Weights of a small transformer language model.
Size: MLP 1536 squared ReLU, vocabulary 16384, 26.7M parameters.
Training: a variant of Muon for these matrices, 567M tokens, 8167 steps.
Each number is 500 + 25 x the weight over its row's rms, rounded and kept within 0 to 999. Layers, rows and columns count from 0. Numbers have three digits each. The size before them is the row's rms in percent of the matrix's.

# layer 4 attention value, 384x384, rms 0.124, rows 11-65, columns 0-127
097:463461553497506497527468513503501466513508487518511504522500492510494508482507503490549530484491500495537534512484472497569498495507485466530544505498476485478471503491523462472446483485537489478503481483544527518493505509503498509502561506473507476506500500508515483549480442513469484488509469518513499518533462568511543476491456455490490480475510474492491508478462530515522525496494
101:503495502479429497524534474494548468473496504479486461483497506493496467494528510486525521459510537465535489519493453473489513472487509478498533471472528484480509481451467524534529468500480526483476542508508494514517472504478517545489517603520478500483493532515460495488524503510483449528500520482492493460485497534527500517497476519496543505532460458489492490496486469496503480502540
096:498536500473513549510519567520527474464507509495549479490506515507500492526552524515477555495496516496502489588488484482453542488530495498501500531480486539507493527504488482462523510506482486501471496565532486505575507491508494520503522517492482502500512507527499493479459488498498476494484503498502491510502478500516545496518506484505523555515447508531513478508526487491525494488465
098:547488437523485513516551597473513528464497505483509470532500522460504539503526498516515474468548475455494508509528510474525547481517482506503493541489510483494508506482495493480477517517487489481516492453478514526480517541542506482512489466474494517489451529513511504475494471488512507492503511472473465534517467471483501469485527519503535526518483475483471483489515516506484491508483
094:509486493504554493479482481533457508479503542493519505499473550535482527472526519518521486546535506486487477529509501496452488445450485497480488466538527453530514462463502469475437511435525500469494519530492514499509482493487526471527478530527494496464520458491511504444549503529508485468453486499517496487445449541522544514499520487505504508534499484490472539465513531458541509521503
099:523519490522542538460490535515509482498531502502544506512509533489508432516496524447540499475475512488497499492504488508570490501472504485475527498487516526517518469526500481500496495478519463490482482456496486455493521523503493457506530515498540539478498518484509553484499508455488516530526526459529486490515569467492538454500486489534500504483465470510485500529520496492517479529531
100:491511511515454538519478469488509487480495491499508482467481482480515515502453522483511546518458518488519482491494506511514508512525546462501517500517528491506499517509501491484503512486509486518467451526518509503538508451508490465518511532513520497496540501459532476516535461483482487510551503501484502532506467473505475493506473522487558485538546460506519568520484491517503522521470
096:480510512506478485549537512500517492554491517518524516499478495498506502462518483532500495532484492530468513476541507486509525472433506496517530542512517523479505510505522501498544512519473482523547522525530470484478500507491521529483523474490495474489484531491500459508460475481494490528508482522509494475524586506476490505514509500508495465511505481517506499541524516469496496525503
096:553522490542486500500504491529497458475484469513564522485519523503478520502502445484459485535495535519463542495474528499514497514509499506469531461504517508482490501541508470490523530503518489540490496436474473441469488493498489543472495513492501504471508509476506522512458523506521492520509459442504502540497527440479454528491475485490457510471471466523516510472487490476524513508530
087:511503503531481535534491536546501467478509467536571493461471507478505532470492518544517494481499523531522526493526471446513528487531513484487488498493512491489522515522481494519486489509496571501512476547491509493484470508509544502496493527483533473505519484459442546495502534479572497512497495537515498484494505532491510458510450497520494460485486454498497559523516502498505517489542
101:477470494496452491534473511503524519475499493483529492508481498485493553510536488495562468485518524519440506525503505519467556492485491520513495482515556530539483548483516519487522511477500499548497498495534495480547537485512502525521469473510532514499505471496498484521508483515492480498521476528511522499489542500515492457511490509502510494475472516503502489515486507512499481525467
097:442476481499460483546501510511504506443516538522505522508500479500446525522479524550499520474485518512480518514511477499480500474503500531514558544506469529487489517463479491523516540518525532469498493474466452477512503513522499525463499493492466484485496494498486511471516506472499516482526505521469481522505515488523531499505504478537515525470522510452490531520487502509533519497494
094:546525528543470515469521480491452538475453489512494467462536455519523536491485471491522518482517515486491510506473537508445486498489487520431501501478508503510492464492491471491504497476475508460472495458517498451522506497482510521488468491463527547509496459487505509504507484476514502534460476479521515524497466466530505498497403482494551497526493467507501498505535485500544511534496
094:472475482513472491502509499463487515485521425507507445487502488476538493481516539477496518560496485486507520487498494534486456515556489542556479518487456477472493533544467518510520522470493531533475520551464490461484448521486539499500498472524524503497489456525524513502512473510500461504459531487446454532455479480521501482511492526527517494526452549479491446533544483508500506476509
096:529510475516464526468503503500469499503522512495481503493492494486484511484530501561569499512505503500467532517493509485415464513516497442517488460477484488477523514525547486489464435487500538493496503514523547515520499516513480517467488537516506489492503494506536479463471461513506503508534527428513478548482511542488518531511536505523471474513508464495496432510467521507509441448473
101:481504526517507508517490498497572535489528535481478475494504510437484497537516450539523496539518455517463473518486491526525537510557497491510473520508482515480532476545481524499522533536531528506485506477487493461479498478511496473487533508473557519499527457480512495464533500489485464517561511483480501457493456519507493490490493503520518497518533510495514477476467489563507538507515
094:504527520536494517551494515489557514455491460487526485501486477527501523453509469450506513507477504524512485532505535486530459435486494494461492534475477505467526471535468498500481502533504474452443542520501491548518480542492488478485475484498482435506494501511477503509523494503516485533500481516533492473466505456500516536498506515515470505507467530503526505534548464527545518478452
099:485506512507449498525499480483515505482483523480550508463492532523507514494538556500473502484486501478484479522513500529482465514473494504461549487528499484513529508481546484479402471543496516556477483488474508494501475503477490482510466447486451500478437504502519523483510535510510514510508485477523469474478505469532483537513457466509506501485526551470510540514486516528505505496498
101:503462522521489536472524519540527467548470504465500517474514497499490507483474550488554517492493521527471483485451466462499492509515547498510480457521492538488524489466529469462484524506475450486524489496510490504507512485508496503534485484504480497483530502559504484501503476520510516489494513497493591461502513511539496456504491482513510522501532548513511485488534508477480498494493
099:461480537543482505465507466501523428517467543508566506481474510462472458481502499474537506499537498501486548487520512495495523513463479531456538530460540469494528507473483481508539450521492507534491537462505487474488513474528504535496517474505466481462511517488477508539505495499505518487517471526472485511512511442482540491495515503518523549507459474490518522507453514521481520503474
090:541501530528456524498570499488532524488501483481450503505529481523505523511495494470524500497481437474530499471462453437489519535511473495510524494530477489490536512507461530485530520485503491546481505497478522459489508521461527471564489498451497451475476494510487481442511509481522508451496526462477477519479467512482482471464519563499485524501568481462484504508476518479505522502509
096:489510563504481534502515446474494488488478472500504487450457481514520492494507544481464534577515464527485518504535497534455534455481525552489499502504512541525526528540474484507503497472472482524514453459475505474485536474455460486463476517489499490535497526490509484549516486480544478474502527531485473539466472457484496468534483524498486494506532493507484475483556535477498519488520
099:471497543486455499479488514504471491509478543503493532510508505486524467503542503469492487509507485540469462509529491463532512488513453492519463521484528498461485559497466493473503495497507470515499502511501475494457554501482519494526471469519541494524471513510509500526486487550505505502506493529517468452480520505488472490495489460527477476530463504519487465492508493518465479514531
096:532475453548468476510488474532530479486540433530502467486481521521513554504464527494566512549495486549493530496482491541504478519493518525506487466526505458494530505501484512470476471547522501561470456470509457517500450482500485462514475513543486497516468474523513484505498501519503545501525502540474540501501499509491494539495465540498526536504535526497527465497515477466499518521477
099:530512460493491517493514521517504507510429500467501489470467511510515510507492503496502477495471516487520508463527442519480506480509495509511482491497488486473493484525552495455490515478520460490435494476478502472493521469480483526526488510479504527508527491486507483507531522542524541484504486456506496493498491504516541493471527494522497542471499480498486468498508482490517480489490
097:467503494495469498481498526522492442491475487492489496522523476494507511510531443500470497511485527519496500469506526508576508505503503506489497533552470505482487510529504537449549494523458488520495534530459515498534488529521530533513498454507517512480491466507510505510479498478466518513516518504497487523476468492472481502490553534517511469531463509519500473511520502477429476537558
102:512504508479482490527552483498484533519492511480425535491468490528549515507513494479545523522535474491481465531491439505484511517491494507489489526495484496484511500479481483510496477493483508507470515512531519508460488439454540505479521444517502518525522467506449495489490510492490490481488542492488473496485479551509503509532486469478489462514493523509508522470437469470502506531548
094:502487448529486465478513530509513510499503494458491523471445543559522495483493499534581512483493497508516523498518478516487465501541476504443514505554488486515517497517506506476492495540502531471487469478503457532475501483505504434480472466531474497494464480506506508482499479460521486532492504530463572485470514465493535530516479490513473484516485488496519483489516467502453498515482
107:493522426460514525481452441536487566477512565512481484535530498475440511514499484523469481477480507472487520533515500518520548477473454475504517470461473473560527476467501513489516478486485530542517523538491508537491559505492526485537497508486503510505480504510489517477496499493483487533516481491519448506512451480485543472517534455509495528518451517504532507497476491498524482498487
103:582525541486522508463525512478477498490509505484496477520482479511496513505495506447497509454522519480474499540510490521453433544492542519483459508520498516540490510480482482489499486517493476503475474475505515475522503499496508495523486519459497489523484484529522513460469502496501494505524481508523521485487475478535554491507503519483537510487472492517478464479515491506503447502516
100:481505499464517461550463501520506514553463486521505559468503484535484482502466466511505484558485516500495487454510485483532447490471524518513541492477544511459488569486517467541486457539495478475502512510529518528512522511475511501565465505475488515486500545481517496533484532517534520517477483506491476501482489491527484489505459494506519508520501459495513511531476523484456495510464
101:485485516532524505471434493473545515504477479491474499499497485489499541485457505487484505476483496486503478500505530495523540489456477533497464536473508521523530541522499529477510481482472499527509491473557486553514519509538509547506503506482417482512513469512527518547516514513497508499480513494525501491495447481467498517478542495497477478477501513458501546505506493563552497510501
099:494525502530533498522528482534493502500564455530504508491521474516523501503523477548520438522493503487516505472483537511515515484505496494472496508465515509477524535527497498483495537516510502453537493462550506502519544529514504465491548473498522450490503479560494512500478496483522495509513485480536514502492482525446523535486524467482477562452458452473532552538512509496477477466515
096:543528497450440497547525504511511542469499474480509520523485555506511478516484548525463516479509499516495481506490459497538501528525488505500522514533505518480526549537485497505501483484471507507501488480504470534445502457478497534475525517491499480502495525521487484543530495511476523458511520527506546469518513537512484485467531532547572510486510487444508530450480522483471479511500
097:485516476572500542479573469535528502532501518492514523428504485490492478485508479519497460525468516510476529501497497501466558523523473508517525533509477510506510532492469465521513530500507487514498533483487491504519513488525480484494489524510560490511507558507491507497469488482497503521504519495475492547535522481467516495482515514518511538493502427540493504459516475515528501513548
102:500472491481453487513461504512511459500516498517487481543530491515433497510435491552515513455515516498516531461489501501500498509451523494472534456533479465492512470526512499460472526478475476511504496482509508513469507557509517518529508543510558483512468471509541517492510504523492471446484487514513535501467504483549540497521481492514498466550485478472479509500485475489490514498480
096:496488505491512471448537501490503479470481467497506462498500474475520478489527533483510556450527533500507491501499498524522508524502486497541504520451505492516522464487475532463462512482543486407505474495485533476498549472537476522554487466489488478508510479494530484524520478525519488522491514487516481512490536519531440465507512484540501489513496505522483503511491508502488492483481
103:500498489531504498493499522470495536496534482521510551522511431493486505486525512465478504519486473493511516481485534528460489498483490458506558501515456460454522493421491486512492519509511510486491511566485486519486472528497537492490525466515481501459495465489510524432526479473525508501473495520503510501464516511499506465527484494524470486472464470514498537530502472512507521522504
108:464507432525557490566541535501486454460566485479501496519516517500527487484531472529550505520492493496524488467494505530480509508526512520526534517480464524503537463497505526496514525502508498450530488525476534469446497517515473482486454549508466488496502506530480486506484521497515497506488489499500525487499488427475528569518513516530493503492500523502488577499487525473496526501497
096:473486504467479538482467499530464478469512549511501489497534523459516505503504481557495494485515545515498446479503511478520467472524502527439506451475513507508478467491494495508475482515478558462494509498515490494460476578463487528495485542523500487536496479505475549534494517492513502473479507500498476506465483484497510504487485498530559475494459503524448475506508481496503501502542
098:536512449535541460499441476482454538529490478506527504464469520467546539499494455484481528482495467475505465474518539521493411531511482443478477484528519474474494454486515487504479485491508529478481500515478526462481523467494530460504482516489504505501546453492518532510501487508505508518501516521486489447498486503485521515508482479475527527500513477499509509505505521542547476472521
102:520513529515566483522466510460529514497525491481504514474485503466508495501564510498457522467482504505489500535481476554534451510485497506517486541488574528460521480506496510462457528449510501438515504463458481538459474513557524511480550499466502503482511455491474478480477472476463485474510467497503512531494523482509522522483495517534500480500526512521473483512527491479503492466510
100:541464515490506509503486526538523478480521511503426543502487477476454516498455485521492469474537491519468526537489481550491484529472504499489493454495466513522491503564487478502514484506481495531491479516484502542477460521541514532492518496509529523501479482484492473458504518476515479504518508526490505464508505486514499535480529499506474494486490484459516470506508481492478513470496
095:455466467523479507530475521476484560531568457518519496522520516506524566487519479479509479513545455463481477427522554474482499502509496524528468500517521497489503496488512489490459485506488507475512522498509482490485526517482504518480484479498533505449471504484493513520519476475525481538502507471496535509525506522496496510486529533512453522496524475521516503509492478499491524483517
090:516511475547498505523478553509542450448446506523470499512466504465510520512495549506474538503531463487495517531512496462494480505457501507490479478484476510504477508512443485519536528461518485488492507486533498497476496501506525526511536479484487506543502486516509483531489482484509495508511533502508515510477504504513487488522511464476478461507496511544522492510472490491469506480520
101:516526495543507504523518484468558518511573455505537505469472469524524452425507464490488500505482523494508501497459534507482504490495531495488487505526519483473517514555491511543540534519505494478531510506516519505494464508517486508499477500524534510533518504489541465467528478482485484479553482507509475494468489485524475529510507497477481565482481474480517533530497494530528519476465
097:497498509529502519512474478499495469501540479489516518477492507513488475516577480543491495466498477470515471491534484535508519505485504498519512542514461511498481495525501514491470485521526467455540528482551511476513507474516504514548462482477476474468462513487475510538521476503522477483525494525520564458530495439512479473507507516513508590478500487498510512460514472531485504526522
097:491542486484477529484497488508524484512512516498537512504475539477512502542526539495485500513492483461503494485489490487531495552506508519516472572560490486519514510500530444492494481516537539471482477534463562502457495458493511456533489434509469520490489527505513498511518513544499486523480464528526550491525479525494477505525511497529509470534473492557512543530504489480474512492536
100:515492591498462475556436483488470494508516500524469548454538514538489536503428514492517517452503500528482496498493512503467548504511541481491448524545472488482497530485514501483504512518501498491531523505486497481537540475494487502499499471499502513490512517486495508450503473509490506525535489472476525485516509500517511467513493443475531501464483493461487492556544507491500475480532
089:477504454464487521491493453520487514463479490519480531558504532466532476499478528536456521493575482508535487509505520460458494494501471459535516473482534513529494539525495550497514479542512513514469545499512505556470491496479508543501529504490515492460513521479476475514488536499509485502488472532514503528513498481464500552521493494509544511447468501485486519530457521490501479496488
100:481536498502485468506546532527514480516492476493470528509533487510495500499486548497527499489497453475528487489482461491448485541533503495503503471515500499493494495527470468499538470502539480467524517518532478499518479459542523498520474532540474495504503490550496549459530535492544487487499517460499493512474492494534473544494554551514519488530502512517492516480478525490473518526494
102:537476510480524503494515541496493458495510481535487504501498516534463505504474531487497484465437490518474508500468485555487495490483514488521478499458486511537471499490468484497531539501479478479498495482504438532540516525484521509562463527443501490465500477502481515477516490507514534538508487444521495497506487515524534502511514505538488470491516520543478496508466523504506516487488
102:520488513524519458473463514522478498490513533478487529479511428516479489541484572511460486470554508513538497555513489490499460538505539503479514517489512482493501525498514490481544537537496484522492503495517447531518477518486520468523514461523518485535498506520516527477501526514495480519496484500514458527514483552491478490457544515523492535505498486499521450467503487511497482524464
096:503461477440513505499481470519513494495517518499482527422500504510484517475501540506549488534525531484528540536498470544464485537498532493492505499477511516498486447446516524541501442567488474504479452474512510461577550497499489456509479487490465544510477511472521491519487486474511483441453520475493496519502497558473504502506528486513529487529479496537500500485472482496484545494493
094:492488421494484518494464475530413515550528484500503476495495503494479486490487498478508526523484500491462530493539523484487509502539498493499488505526524501490493513502525456499452522495479490461519491547445566497508521560518504517503507468472475519499480533486490512515482532488510481504473509490456488471509520487491489536462474515512498491514517484481501487512497517471547472524500
# layer 4 attention output (transposed), 384x384, rms 0.117, rows 11-64, columns 0-127
102:491501501511528507550552508469519475510460494533511494509514531505495533507506485493529482527472479502489502510506467542499468509453509498527548508515527443477504471471484532510514512526523514451494526487482458529506499505491486512534515483471484498513491535507477511524457516484477483521455510461505495495533457529514501484512478496504525475473478534503470479495493494510478498479521
098:518474472473501512517500551512505448446479496484477505469498520498510487532478476543477499522490466502512454561519467461510497503482466441474481488498491530465473486528533524527488481484499524507508526523459533462468488522548527516522545522499509476513541470511479548487510512518483450522542517515480474538495502502510527491499493484482493510489487520518518523509529463491464540502497
100:474517512499491489503496485478496537502481439533520507507548501558545496517510526503461507529477482501515495477489447526466476520502521500493469525504490548507485469503524520581498489456505520480472497506429503504526479466468479530522490477518522515478517482514496502512534482502483489462493514486545497526534456485490505479529493506472529510470481498481477519521476473490524483482504
094:478488462521500483514469505519538469522471505517519480503482516470517504516548514497538536481497543444522489488525539505511507482525456513459451511534492506539552481506547506493472479529531462493450512526492538492468500490453461444553487462490506507466520488519511511524501529482483489493538495522480479520503483480519491544449485524549516532499496481501474525498525491524534475515478
101:486515493468526521519513490497462515514488525504488548532503521502505477484478477530523534499502532473475510486477471537507511477508512448468527470526486441481502488533551515464506530508498513548498500509538478506470486544461510457530516447490529496515506529523515524483490507494483475510498464517505505526475453472496512543511513441471523488480538523518463453501540501481447477454549
102:517484485490507509490525526503476516477527507538532518479468516531522478519468491501490508492471509526479491503476512533516502519500513529516499520465444522514512476492498480454486440497475508509490544467529493525481501488533511510442493506495534502487494500497493510469488489488524500506496551461492531502512516526500478469509429475502487475477534524511492484539512485476505486525499
095:504489529543488476527458511499506516569493500491503495533524493502486508459495515514514486483493481511517515534537501520533435511505486505525481494478530456488488471506517501509479482487446501502481499464472509448500524486499458480489514489504407530498518508458491467482526506498464518462503495486487506528531521515490453536521509463504492469473483454493474506506492574466472528558502
102:496521504496477511484519540514515539525497514471534482480509535481514466522454477496450518468517450514515501517511471476485512467497520513527538487522550528458492527499491502488533506536462505462531492467482549536539523537533552521447530513514487482510504512534515467473541439502472505493508519499505503508472507501509491478521497437456527450518501514481480504541527497521507462505473
097:513524517468492511505552533515525522547515475494562491509495526486473494534549494496531505497526523493477472531526520495460541485516485496491517512476499507488476538479551464509499460520537480531547456484461474487481491496473504522535524524464536519493492544495542496514515511544439486475537525515516521468479494481503460487489464526523475507497531464494519505501507534501520460499528
093:499522510501478518508512548487489514518490498500544498509453482494516453487504558523444460524529466489475544534497517485464517439500529468486470514460485502498540495509540554478519467518515538494504537527511506517494533485509526514506533491508435541505500487511472513474479483490542513473519479505490510522510509551510520513512514479474517538524480510505514494483536527503497477511478
106:515518542542508535502494470539487475563494505527502488510494479525494495516516478469505483498529511504483492524509510467514522529448477492480459473504530466497482482525528532457524439497524494502475450482492533494485522469507480480541500526459489521476516478502475496469525495496460473495496529511501522543514478492500480506501531553503482505487534505488491495497502535518454502503454
105:533476500532480469497523495529503535514499513520478479485500510509498472495502495525470492501552526491468479509523494494473490499515469519434508487496526507535465512444551490523477524521502486485453498432467525521517505481484461542461505522473524503500489474510510500502540497436506517494474487487513503499482464539491467522489510508485498506558528537503478527481487542454485467485498
097:484494462495509469490481509490479470523513557475512535504510486506486487506549464490562492527550489556514544517496512550442490507475495525526482470499520478494493542508508517506487499503517483527472504481528457476492455495478511545511483516494435497532479504496517499492479489496508518429476447480520492489512470513469522531437516514485492488497431477538506504479508423473469492523525
096:508483509491486500486440489484456503508485487542489466462451495531496551488483490458511528489528489481493523464481564475452468474540499535493468487509457488491496550525465501509510491513494475530482566540458532534523460497492503517578454479495514479474557522485524499522521503533471523502500501515475477516499495526484461552501516493498452501535486535514499529515532475524487508486501
095:468501516519486535521469535506515461546519508525530486486537473508509482459529518489507524501530485531466492449469442541482515478465478452510532474512462492490539480508499524531453494494516493486506450524512430519515502489528524480534475491493493489519487452484537493498488521516456504535499521491512475465472491508503492517523482500537515472477490467566498491458495493479507504482474
105:525491489482526492515515507472515475479477526505522447515541521483484518503526469495481477474480487459465536464504476484471489485488496481542513555512475472522471500518504499456461509517476472508487475527433488528532497479507490503465523514490512478445497489473479549466502473506494540489480484479478500505451500506484485495534521468486487516519500478468500499506487540476529518458517
098:471513510516490502504476517495466508513480488538538490450526521526492488475502502488481493497491472487494501466505476509473496463500517517515503525498527517458520497541498460570454484450464506479459525489480499494493482525489498480484478493508529489464450487485559468531500475518486457486525519485554505472481501497507504487505532443499486505545439549525510513497517562509507509480505
099:471510498511475496521458494481493486476518438514509513501499495515494469512474474518523501455518519526453515499488491503469513497513476486493496539469510491505499548471506507496455507516503484462442517532501508445492488518491459486493477476511479552563478489478529523479493491475501517516502508502554491529516495495521464531498505501494492481451499507528475517458475487491466502495556
103:505511495471475547444501483501520506536507464486512512484465499486476494477478517505509512507488490534493511512489503481500504484480470473563496455487475507479484546461536499502500455507462439486498583486510472475483532510486472492441511476509466525519526504508523459492523538526470517483509504519516485531522482485474465525491498495514504518468480470470517495491514447487490515493517
097:505502484484479483519494527481488515560538477451501516442514529495530490475520515487499513503500533472451543515566488468461546563494481513494518474504575529494471478451520516500531504562489522522474497517530526539467500471494503540481530495498519461491509507458456462496511508480499485489523527463544494527481514514464505508542494501484533513508486494440515493511495488521467528504513
095:488497491517530522474520479495521502479530473532483504474512489502466509525493533471522508533495453461557546510498466508503496532553480519484496504521447499527519488523474474503465484484501451473455463504498508510485537500476510531522514498485496523503495514528503493464490533464498511479486479499482521474501474492503544486538506525544463485467528492516437488490512500505453477427511
098:468482465522479478521514462483503492549501468463516454473534476518515493508545497466529491523506474509460509535467512477555538481503533465508473497530527450522467481539488470504529452525475504543519498484512558492493453544522513517481489501511475504485498541494507457515552483518488494494483530535509481495473497529507477493538478540501478516531517513521497486516493512487475521528502
104:501474466507497470466486492472497477442492507502541496490504474489498496524517466422525471461498516471481483509500508514482525477530470491501490516487488506464495522500512511467488508517515543483507476498481542506533478574473499471521527518516463524454422526492513466533469517493523486539514467519525509497498500457531482509510485498542549502469528497521503517520499548479534541457492
099:466514519476522503516542496531522527478521521456518457521488496480515487531441509501488481520476472480512583509520474480513489527515514486531515491502492550520518505516475429491481451490505496543494509497488487517490474546512498471566511516503494493500493489503553429516523510477572516498530523496493526518492497526494507503506536502502474485455476494496516500532540519490496506476501
106:494492509482530524509504487489481522458466465486511512498453500510484462514459519470434493529490499516525537455476500457488490509504501491495520523516535436550487561524462494464473522513481508475469503470495524476457554539504500526450531545493522505502501488487520509471475542534522492508477468479523510454518483541500539512486505491489490478482523483494509480499502489482481528467515
103:512490515477538497511471488518507506541487488453536487537524528538528489476465461523470502489549540536498500494503535507507498509533509521510491485490431498498463481502492484505462493529517506507516541505448510523501548496492464526519496515492537496481500469528491486484502499492493492471543523493475511552467523492489527503519491526519506464499491478494508504531475524498546519481469
108:511524509518512481505517496512458426454512512521503509519512494516503538446517514481442515455519487440528515484493503508480537495531506478511477496491473514498471429490477468483518564503534501530514507457491491473465464473457521524533510468496519522493531454517491460489489482490516474468536532513532502457523463488500499494478516501488488473501466475485509512496525473495477512496470
096:511504500538491472471495489523511518548484482486496481486513527494485455541466489498455530488512497525536551487497480515512511503494476477478480495497511523523513478497506501494540494504497471529462549485550469508456503474493515517561512521529503484499507485459499530518509543459522493494560468441508543495562484496465484499479525485508480480468498483514513514504519515499509513524509
084:472532511459502511427549502576500493479479512533461521487492487483467505499516478525546488523573542499460506492559475484474471465487507562454506511474453460497501513537497534489526512486481534463501483532496499512503498508507483495578458471498491514519462481479478488477503529496479481568488518467549504499493488524469520483540511521473521526490463508525474525481505479512505524477500
087:478513493484479496431530441536481507518537458479500470479511488477507466481500513515541469470512490521445504512488527495510491517489546477533484530491484521514494468478524489492522471504577542515492524473555483474523501492450503489441482459512517478468519515463521518536496478515492466500539478481506530533519488504531527495486512515490517478483508495522539520488480505479468500446504
090:488492510490535521456473494523518535455495520502533531501502477509500473488461465489482509493501495528514474471531548498470520492475448486502506528495532490476501484499483553512534543516505508489537516455477517499444519495486469506520492492508475513502485490491480468508479520478496526527447488491588474529487482484518531497520490491461544500508474506454465522491500483528502485471506
096:506480514476493504485448471507500516551511528499517510512507529500482497497497513481508525536525521451460523521522500519556500518472540545521534515511486524457474504519505535467486494475490513537524491478524442524526515510492537498548481516500519507511544474514471496498479492528500462503436503504469524497467537523520483493526495495449518482473494520475511514506514498490463511493522
105:490501546461516481486507479511502512455478511469498518531526505506499535467467522481477514503537508466512525501532514543510465473471495473496463471478528535505473510486486495561508487497496483465495482470513497526471507492525499515456513526522469500461497480472538510489481517463529535495512514484492523546472487532528466481476520485477503524514500474505575533528507510499487505479510
099:489576494499461549496469474516507564477499499484539506526474506514485513530495452489500493471447513543497498512500492476549490465473509541521499498518524546482485507527471478437455479522524525494492477503461506476481483515517457510495490507504515550495537510484451506492506470554486480489485468507559506483480498531451484471473511502490517499479491439530498518528532561486488501510494
098:514500489485453510478498492512528499520486520457514466505519523488507491512521506486509488549471467502476540505524505514480547530546444486468519509471528493505497493544461473472537454467489482468507478478465492552482497454530485509555520490508506469523487483469483484509521485487526471459477499514520498508462466502527519511490487516510516503488511468508501546509491534513547504509507
098:509471461427512543472490467506497491509450491490493480517511514503527487482516481525504494507491537495510479456505460536486538465530518492473483497518484484517506498493490532512484533484513507458526506469539482510509545505533515538546490518479491537534498506522498467504522530516491487503500455494494521535537470519514501519498471491458475484489504512490562512477459446441485486520521
100:543499501484497514453535531500500471463482477544530486465506510469529474517517493504481497443494507477493472502492476516456461479476480522541526483491556479458466512449490487503521465462486479488498446501538485474524533502478515470502490497491522456535502479498503538481513537508508505514499501536463497501516512496546495473484487472513493536457505544514486465450489444514476496529501
109:507467490540495537482499559482519515499490466474523510508492519459499505471491496531441464529519491528493513503534527487462506472492443470498520505515477492504482467524512491475454510488491508507529496483525497537451555498445479520503490494470452534471501532474505523413480532488517519509511510500476497482564505471534512511542445465535508525486531542523497512506517492519501472499521
096:500469493499532489503475479494468500512489497516507447513513543505518504539474476529493527507538497521515480479521521482504547540506489508515540499495484535495474507487430489506516506479491462512500498530484521444539474535465528504535474534514456499522482527522502489454493475544463510494501473518497499528507514510465494524514494486457517506474507510489512512520496511514528498510471
101:498511520543503479497511520497482511494513514480528511497460537496469516536518478562529521488472488511511530530460500495503511485469469511483462491486489479483507525491484480502494503504468525505484493524495486490507536520545475517453475493490505556469484498491484523504467454500473484515482458529500521519478508537537504470479506542506500489523451483530491494501493508468484550523533
098:508483486493488497473479524452481461522492451517518490521430509501477544535468521481511523518487536480455505509518459559496507535515481500515508484503522483479527472537522451503491510488534513512531451477525512508504491510416513524521510494534473477527466510539487530535502451493482512533452491517507499434501504551469515495473521501486509525486513489535465516484540473507549495482473
105:526466524511488502541531493511503479410507487499443551475483502533490461548494497482482488450552483511504513509490452536494516510499486512542526458517467499505502488501488480451468491480477526490499497471465487527504506504495526499494534487498575445475494521510492476534478488530475492502507497470487499492503469490448503535471465511482519497524493513512516464488491524499488502514508
103:499515503532485494533495499551495492507512507495429517514505462506449479478520539504523470531499523519492495524452462530483473514493509508501489514459486497533508519489493456489525481479544521518509547461513491515521533497554485530525476507498518560494493520477529507487484473458528523517552479501511502505509486521543477474539496489501506521492481508500518524533515543506487478479516
096:469502521505539500507509512493495498510501475484510497495505498515497548486512470467520493524474553448477516522515519466491516502522506528495477530488499487491551443504473477540530486546513485519524490554515487549464495445521485502469497525480441507461506509553479471509500466514496485517523511468498489491511513510476485521520471509539491520520522573491473464527508465517500512506463
094:520534524517490510539501490488546521479501539473439466462478481487515544501499495506511544522463509513494479498516471496458482483494486545529532511451503506450476495512491489477539541512542566494511521473527488448496467492476498501504487532484481542496456495511469479500519500509513499490562495467515536495505458525527509467542495517476495494491488479522512506507559464498526528508453
108:541473488516515526486491567466532550507489486479516502551500551509488499461512495513466504504519500517485522487513521495519534468508501524506553511460494492520554494486507491533487507478540501516512507468475503544485494513529511504538480534527502494444514466470561472505514480478516495518470506534515509500504511485522503476527521489477459512509494483477541548516493504489500503505466
097:520458502508486516472502507529483514515520432520518478552474514533501477489514475497505480445505520532507524480516518476528516517466510510534509466561465483488514532493479511547491501530522516470525487568494506536541469510501512497517504505492529487468472521520528482476531510526506485478518499511511497486524487518532500488538485564494493490454516514480511468447503554541464535519521
101:470503520516487501497523534541484520490486439522497510526512500519559462548451476500509479497532490487502510492499476516485479465493531509539490515503558483486471538503532489557515507551487510504523519539477495448474507533496463492496487516509512479526516523477531504499478485538494462504492501477499485510509496564488550531461491507518472477524510458522506522476484514504494479541525
095:475494496512480486516483531480473408446525473502493513538481486507488500513493465471454483476491467468486489476508526531483476476531497466500486539502510509516489537495549516508530566493456447473522481486525518451496485474519475495436516562515512562447517483519472498488544528516490506494504467513513504489505519482529519528507516506481468523518528491482479493551486512474534514518493
096:510536477497507512512438505471495524485521501502470528463531477521481491471499501508526494469486549517484458528484499463445465502525480485519495491484484506476529505514511492551505504525489552493511457466535481504473466476512478536468485523463526491470500520491486463508506516471559491482512484476477529507496501500452505500476502510502497497473476486462495533488509525494549496539470
092:505543473478487496464546481535510489534515531473502436520485501497493469507479477527516491504492469534533473542499494519478499456529495535512504509519476489474525457492472474517490499473492492503515487541490520503505471506465463489526494480494470492511539478500472508502503507505503494488544466526514487491518472473510529457518482516506516444470499481528492507474491457489498472522521
098:500488482479520490501537463517549490442519491519533473513482502471492535494562513501488546533497493501520500470456495519506471500506485478460514466473530509479487486508491517472530519482509540468528500507512521523538476536467470495603445545482496478503488514507501533520496530468481503513493503485475519523508471484513512518556475472492490498464441498533516483491501509473488469513548
106:502510479534523485507499467469464519497483507522454519473508515498492496531559554471515466480524521506521531509472513482522496528452477509492513487533500513479500460473471552497494524504498482497506493494482494483468514490507506515552515526520530505497495476495513520495533557468497525539533505519491523521516510507492480510462475503542499544516527490481490528491457475480535492500496
093:480511511475504457470542492499508513484485485535527518470512496496494556512464559478512472515529486547531491487470468499481541594523495546472495539518501501524470509463502471526554477504487507480548492520504534470486507508512475534524482492479572473528512474496511513511460466533504492514494510498482501507502559547460492503479517493510491495488513447536557473533480488518498504470506